Weights of a small GPT-style language model, trained from scratch on English Wikipedia.
Size: width 640, MLP 1728 SwiGLU, 86.6M parameters.
Training: a variant of SOAP for these matrices, 525M tokens, 4003 steps.
Each number is 500 + 40 x the weight over its row's rms, rounded and kept within 0 to 999. Layers, rows and columns count from 0. Numbers have three digits each. The size before them is the row's rms in percent of the matrix's.

# layer 4 MLP up, 1728x640, rms 0.174, rows 1257-1308, columns 600-639
095:488501510490522440504468498472545510580472556463414436483515484475548503533404532485555487479579543557484514504539453604
108:476544420576509445490558536513494553465523527515507480538482452456599511515499489444491568527582461534542529436495451491
092:549469466551464460506586487499487485487510498516448572491472520520479452486455499469539529457502484518463484503498513551
095:529553516456444469515526458490496457498556548484535554514470536532556462514523469520513497402481516495519536543450494458
103:473490517504521474540458511457525498520552508479549462515507504509488508505514402497542528437484542501500471620523566526
110:511491477507536552545497528560454544474473551512551529542527473512480534532473526443569554493473536530511490485482556486
105:490512456454531504466486571491469563502471519488555491526500490469477480505540521540535546506459462567551517508502444481
101:444475543521450510566536499519520423503493489497470468488512541523511494479515551424538516475500422525465471480524572525
100:564461459423500466486504466528517525573455575495564450535479503504621528503500545522459441507608524504542500538476473413
099:479485456511599558495480523465478455476480459501466482579518489547516512530500518439526441488504453561442562495436453548
096:536499482545484514495630545449447459562533496558469530520534456480491512542472507518465461499541533527483486448510524490
103:454559510450529470526378503496457467532580527441437512489463443480500540452546473482481534467510504555555434514495475500
099:496439560520533550497484539517503469480451539495496510427453478529487431515542537536518573407425474525512523500484512529
102:524568481447507453490529449511496475579473506521533494451434529556477590493535458504506542502492484433483498436448534510
099:445547498616491507457558509528462472485404499547492492508514593443524465477584435529497492556531480479573473482477503527
101:477488495576572484466493592483488515552509486516522457451480475475562553479416496533477540540451491460472479578478523467
094:571573558514533454485496517497590506483540518458510560518529552483491476481451458572470452482453463535549470456454484580
099:550523504435513527496564491501455546481529518514506531541508497522478470529484499507579479482467522506583425513547517532
112:515485515475492518461558433469517515528564500458500514503508526491495497526565477496519510508519466485480430457611548484
101:494502508513521509428494535446550492453522492435495613575500499522542536503542498506519465531499499512464519471554481529
099:484503519478493555520438453572516466571543463507433521514489501557484512413525482516477477547540494447518508464542521492
100:448371468531450503461366436546531593488500549554501498510502470469514510534436551508498488489524501528485449486542466536
103:517528397427471548499476536545495526436376568459405540496433515513426501484534487547518507437487512495525464579531496566
100:497453513456486530476507548472478502557533559487498525468506526528476514495517518448467495463582479520469540543483436499
095:482566519560539488537521557492555478441501447524495553546430475506492442514532461482481533464483509463545536440533526495
092:505449452446515529479468467465461512552497466488512501413503503516507617509534564499437507423519485478499513508476531493
101:501463559506472525553551513523454520507502550478558522467518493472523466532497472496509471561586550497520489444399480573
100:432560481451566552536514502477502531465491450508554530508436391565474513472449469542550540500490482592514532514456499522
096:417546449453511494462512505496529440419583571425555501533426561464409502507526507534470452463434436500498382544455496555
117:543453481524494482500499462493523447526514497474465469502497487446560474481445590496474467538479478550490497487523519575
096:398569508471450485573492502544508506555491519480450504495519448493545526476456514540492517431532451524434531540443503496
098:445438501469478508586474566524542484480526537577492494493505436497531535467555464465539434549567444436468507523491517564
103:493547488546467560447537472463532507518588431469538533561495397536492451538444429518519527510498502496435497496524486493
101:540508514527474502526471504539500497440508520491557548511447443434514503526448521517538492518493533488465495551472513513
103:554442557469463451557417431518499504483466514509478516512464537529457498468474472568516515570498497529548542417509521531
093:437500522518424512463485479544459496468411603493478477572522527472541517517526519566485426483486469488485487489539450536
100:487390482547524579487439519498512512490518459477468502478513489382527494523566556473522450589537525455526457429496448479
101:467527513485548530468488455425482580519512470483544449491468485494550528454417514487536537540482543462531524539513566502
091:526533536549519565545523483522506439556556502485512507520474501519509510544496471457434453492464530489442535465410512530
107:418525477521569509522435507481481570498551568530512476464510451524488528458511492509487495496552518474593436547466558474
098:498520516579452509418510526499420477548444476526565487462553480492502531435449431506499448485468485494475486489484527457
097:512460476498460473525473470523466488573461517530488434447511574575527495505581564478486512462414510541573506426520523547
101:571511490509437484504512506483467488556511505518490504465452500492405490441518541492501501524475445572480482515493513436
098:535504477519523509456555522552541535466517521511525522502480576418508530497510472464478560494480443528410530551524550455
097:484443453618558513531531547414513490486482461592510532533485512494461449473475478464563464434506513471506487501495471479
093:596493501478495536527552499483407524481514468616482526458558546543490492446540529576460521476457524474403415547515489448
100:535484542535461545562500565527548445442488474481466497522458531538452577460484447475544526495498483482544470516498501462
111:458604502460451539543525457431494512495495418557495438456547482483532578564506536515494476538534514502444432534493509475
104:490494448527458505505447424435577441510505442479436499546547570569485489478459487506549500509512511475535441561472491535
095:571520416507515526565476530458483441551446509554493505478587548494493560501488505570474485496504500568461495452536558525
089:476435495477545469466469488497498531466566550484506497554520432585548497538459528476497503506531451428532519491516467475
100:511567453498510462534531458571507527467492443494440510496437534476568565521462578513477555460509516512466517439526490543
# layer 4 MLP down (transposed), 1728x640, rms 0.17, rows 1257-1308, columns 600-639
100:469461489518453532509433475510495540578525513446492556437544521502450547563444518593568489442558483478504444541490490544
106:514525541527496523511466451524599481436489435510542515490590495506505514551487452440465499471492521506509588482531507480
095:523533511534494502542520489494570449444520526550426470518539451473569534521528473504561486559523506438491521449609575462
099:498471502502550515514539543520509465489493543516468552475505490481521463503474443504507490553493513511492487496504441449
097:521542550482523466535467494503486460488556586486511439460506447519455544513469509540412542465501532467521489509440493480
106:463496528447459512576473528526486541541522495446538508497516519547471518578491554475463577505572477483493518481513513478
099:473536461482544477490570426476469516480434500509485486518504491549526473428491557503556514454452510479495479561478487490
098:417431509549463512516549549466469492500526541590495577489518490483434452447523537520469526492518509548501563479465600512
101:469514582472450437532542538526514465447534489506466475488487519564547505532485512517480480472424563457451517402503423533
097:450473527495462601469467543441479518528499505496471498509537579467509491534513574555491505522515546567465508425529490532
094:543518548540520609460522465482475593485522537488577495511487577496530523489559471485489459470526513487566476480412464481
105:513524500500392526539457491460483483494577452428444501508501459549452543453514513576533510526523550472512515489456438457
099:526523511485542474466514505453581466490499493490510574530496463437511485469524523519519511584514485480531509429508475549
103:490544509544449435552494454506443439526427509473501458473559559455532558492572488504465458493486497474472517532477513532
097:516525531474541514499475542528505477565469467487463400504556522500525525529508530497491457515371458512520473442449525499
098:558530545538594532486491430519554524522466505477469470490589494444457488526503467560477471461563469526518525548495493482
095:429510509456470535477498481573444480515397547551467529501498487544491495460491496463491500511465442493498520484559494534
103:507493510505503485531519467492537459534478543481493375520469542497445498487463484507481532471465474475460496604572512468
100:522493540442471460519589559431484489473520510431433566460519478480561459529575535466464484470470562477494525524574525460
102:553506497482538492444528466505506394478517506455456506479537542546522453533535491508480489515538519488526510552503443477
099:533478495531497420503467455526504510495407505526484521497516526466472469498528481510463580541489425539485507458417449498
101:525502540506471439489427519544520595557477498458474547522512537478477450541543531438447477507512557534519558481477510537
097:498547468456538532572480571503525537485503467553521509466428475452546440481481590489517461492513476544511489458532469544
102:463512495575464463476511500511510462501434521472521479452507538399569482471523518504496449503500466489491485506441543481
095:552531447532526469502479487479542502461451482498471502453554465512428483538460463515497492535454411504547483462407487486
098:485533499498415489494503487423492462478506473492517522517545553536530542459477492510556418487496514464509515553537523517
106:553511476486500465531547511450472514450457526490526488487524565526520517530544549488516512539540470424461536556523460529
103:496510464508538537581462517471545462496536526453501513523457522500525459446510426579487488493506560588504535584463451521
098:477509560469527570470549588481472467467479500498538490539422476454541523490557410588467506541518422570493441517532518525
099:552500505532451493532457578566504530533496452500493508408479508503484488547541486571495459534527467476536541505493510508
096:543482558526512464473499475513481524496480538515462473500514491587559539515487524383540522511500533527468448578506504495
100:540556563514473541463523567471499574492537456400559519482506551526556508519496550471444459475391473444500486594513471528
104:512507413490550588541531462437483512501491495557556482571577493503533493488462469567456549544541504457484508516497496452
099:442522568502500501509440522482512459516565534558502527496504508435522488500510472491516530469517494460516539478456493452
105:504494542464478472518454541419426456494510521482582495456507511537551455551471489531488557542492472437531469501610411473
100:580484527576522477454533538490481522515521509540469394464454498512500556508447503552454465559563495496481498514482508498
103:531491479580531472464499505571474449459485513437449442442563501441512461579562526511559480499509450559546511573540432492
103:466515467550560497531540516544499462504528497489475543557537535516522481491502555540525473450463531549478472433465461542
100:498486469491506551517550437462489509498520457486514481566493516486484478527514414513485501507483531493457515573527527488
102:488501537515448505500486474575521481461557448543533436554494443535542545475505481563495596432536450431482433420517461469
103:485477473547534553428489499468505556459492549524495585577505521512479489513557497548515482487522554481515478466562518525
099:431530557472504457398498491510476463539585494519512445544554520473504502494524428496456542457475506488498498558536529485
101:553463594535524519478469501496513530501543563523500421568442488518481504421527512529517478513520495507513527462446488453
102:515468511497451579527501544555508555463526442565471484485517522493548460488514509485471495497495483490520511487465500520
101:487552538498553455538525452520494516500474495518516445503545569564519461484432538546554480480443499508449569510581540468
097:485566494517486533518530479442494519514523515477495436561475500532520570556526522546548479479469555581497494523517498515
101:490603475566531446408472538484482521451471423502521508518442455490533506512507502479560541520528503496438516506544532568
108:500464477557507528455495478489433476542493509471533452532520527510482510522523416475452459442489497512495483514541504554
100:518477523489525475452469482562486571547459533462492434527557425499467489444464520517481480587449463541506518528478540438
099:445524512523463478486524501520485573482505502458551514425538510495454479506502499484527462498495456531513500558488484481
098:495528493467520527384574558459426473542464479543483484518468521422532442458506516457527503467498528480494478477487478543
100:503552505510638555552462435425514438583500546547509484490531530552442474467620482492559492450514493512503486513529530481
# layer 4 MLP gate, 1728x640, rms 0.167, rows 1258-1309, columns 600-639
109:461556465504524492404447510486528439488580601522532586543525542487479452499469537516506519516477580474534437436483511528
091:596509533476543397479561518529461450498457582469497579471473541478530430431497437440450497532486498501541449518502549503
096:442509478464467464465479529499507585619493493525447489522560508534503573579459461488511507539528480488443469512451512526
108:487487509473561519557490510599538528543465486484488534463507485514486501466562499447543480544463568458459469507536477415
109:425485509457508596535474503515457474460526432427460515469474525543500536469454467518467486585513523517501518584551387542
099:557486548515492568527458461476485525529512559488489500473522501467503538581555478477498463495494465477468527472536550496
096:611481536500521520519479452492470435550525513475484523510440486601497482505578590461486553515527438513519451529497460542
101:531440536500457526521497538495496546485428496498579462524487481468489504506501471488498605501542458516458509493461511463
103:409494462503544499517512469518496526507518519470545517489460518500459491522534473471467552580522541540597480487531607529
096:517518469514479498489556483511467442572413518553536540464478502489453543485467460491493594485526549485469486561496507495
099:487473463497501429490508511535521439496553523448449539453450450514499531431537491476584505412513457462561551517486488510
101:519532477511509484535510473453494514495484468517552526491537528445510406563471524482489551506490483573522497555494519486
102:568462455548487505497502524464460487572490573488486419497512506472458474454568503456496532499491513502414505486511471466
099:541543554491595447546417537562478483486511483462499530432469521515433561520398530456483452434513518483518474470489475545
106:461492511443486425424545461476546535534496448532537582546484498518575533544392517438519448514478447465536429474499489507
093:537507509503516512515522547495488513488511473515547474464499488534439508484454501529526426518454500541517536509446524467
100:448510467484512456476563458508577499431456581570482551542531546507479465571484550494520533608514463496513532492539498485
106:479511519487540517457506458560497522509521480499494493483553494493554562419553539469479489493491448511540505558445544471
099:515567444494476470550497448506473463503454544463447422437410480483472549494492511453533490472491515525469510482458482569
095:429443513580490452462473511559488512552531553480500475570466515509438525499400507493481449524450511479482478483536556482
097:495513465495535494518522518467545470464611503511433449475501544529485493532497470521543456541511473461584485521515536480
091:521475404520520435496566504468491617452500522418482539551493468549504518500488470511581539502537482524529534545531452517
106:467509498467558483517482513556501506558472456489478474499559405369532572484560531474496559554488458485507482498521502475
101:494510494438524513538502519568527523555408528476467483469522499497562450484479498395439541438521459484560522585526432515
094:452487497555504444544551472511581517489480449474438404518549530507537426475509461460478511497544579525475487526547447551
096:464506463512476501490562512575450525586551495456441521481540447492566489502510488456555465561505499511541543468541468537
099:432550447468471459408470478429482482487404548547508526473480488483509580462561537530512547493541449500648485422513500504
095:509514433488581442385435493421539519597534531495462488462487564608501483502465481440495484490471448527459515538468528523
113:514516481486535550428532522515506470448532484482589530485472537477417502471564453494495553496499508508432471461489491459
094:468517572457512527517455424520498487479561521481413465412436447447524521458403500449492476456467464514502512498484490447
099:472475600396470420466470535522512519555576540484492509478533630607489517438443492497475502503497453430461520471528513451
102:484520547488531504506507561511470456438530521553475554486456507450471554516510495476569600482556560455467525527465493484
105:484486444468528540420474470445447552540510535455515549478468596546429534469472528462552497449486549498535514464564561507
106:529464559521478499507573527535522504546519532542503531432425471465498505585463406485517522510458538490448520491480555506
097:530522458578490448430546543504525517544441512491539489536479471526455488479438469491506565493546467500526547546479499428
101:502531536565530550513446501451468442499460491513475486479489481440458531523512494521569530558519464496478529570462506495
098:441564532505462539492535535476387495467474479523483513490501511547449575523495549485479563506538492581539504500491527489
099:501469564464579484430473508486484507559430500549512524482594498507459504517476523555473487484495486494504558507543460467
103:517513524519512452435582554477519496488509566454451458489408524485507469553452584519486497519470524572552556507469433554
101:512521458482535503506565502532540521495467503430517507515508542515488543471483440471513553523520571527432502557514503488
095:482557487491503511509520488483522459484462493532498495488508513449533574521462389509526533523529555533451507453494513514
100:464488571398404521487525422497468511549548489555576498539493463454532531545588477571535505490553515437552554479541420593
096:479493510541443483457489508472454459365456571557455363508467538495458500448499464495517464474528552543443494499475565481
096:509380560524435549459500526472529427418451439559513438526469468523468503492546566572516532485481487450456565510473478517
095:464574440533500461529517526520516519502472500444547462523502519475508550483524515536425511523523467458512494559551563483
098:537582506467464422470470525406536510474459545517453483527499454486532526531416554531456461504484543462523535480489508501
110:519499426475507508432477507510469486508495512478492590451449453478465532513511486435538541504494472490518496535501544531
099:529508498495491552560517414534463461505453490482539461502486474549483463517549471536468523445476451521515512428572491515
095:500450440467552506514471516521444485530500474567458526539526484425486537535454507462502417486487571527473562486513518550
103:543457514503494513535429491541509553524536548540482469431466506509481485463499559532493480518452434528536499561481518505
101:545465468507539520452537467481489457577489544494521506426507459516503540485403417508459524501464525473496521516520494467
094:538509483465498564401448461513514493445520503487496509462478493493484437441493524464510467466468525565465522510433530527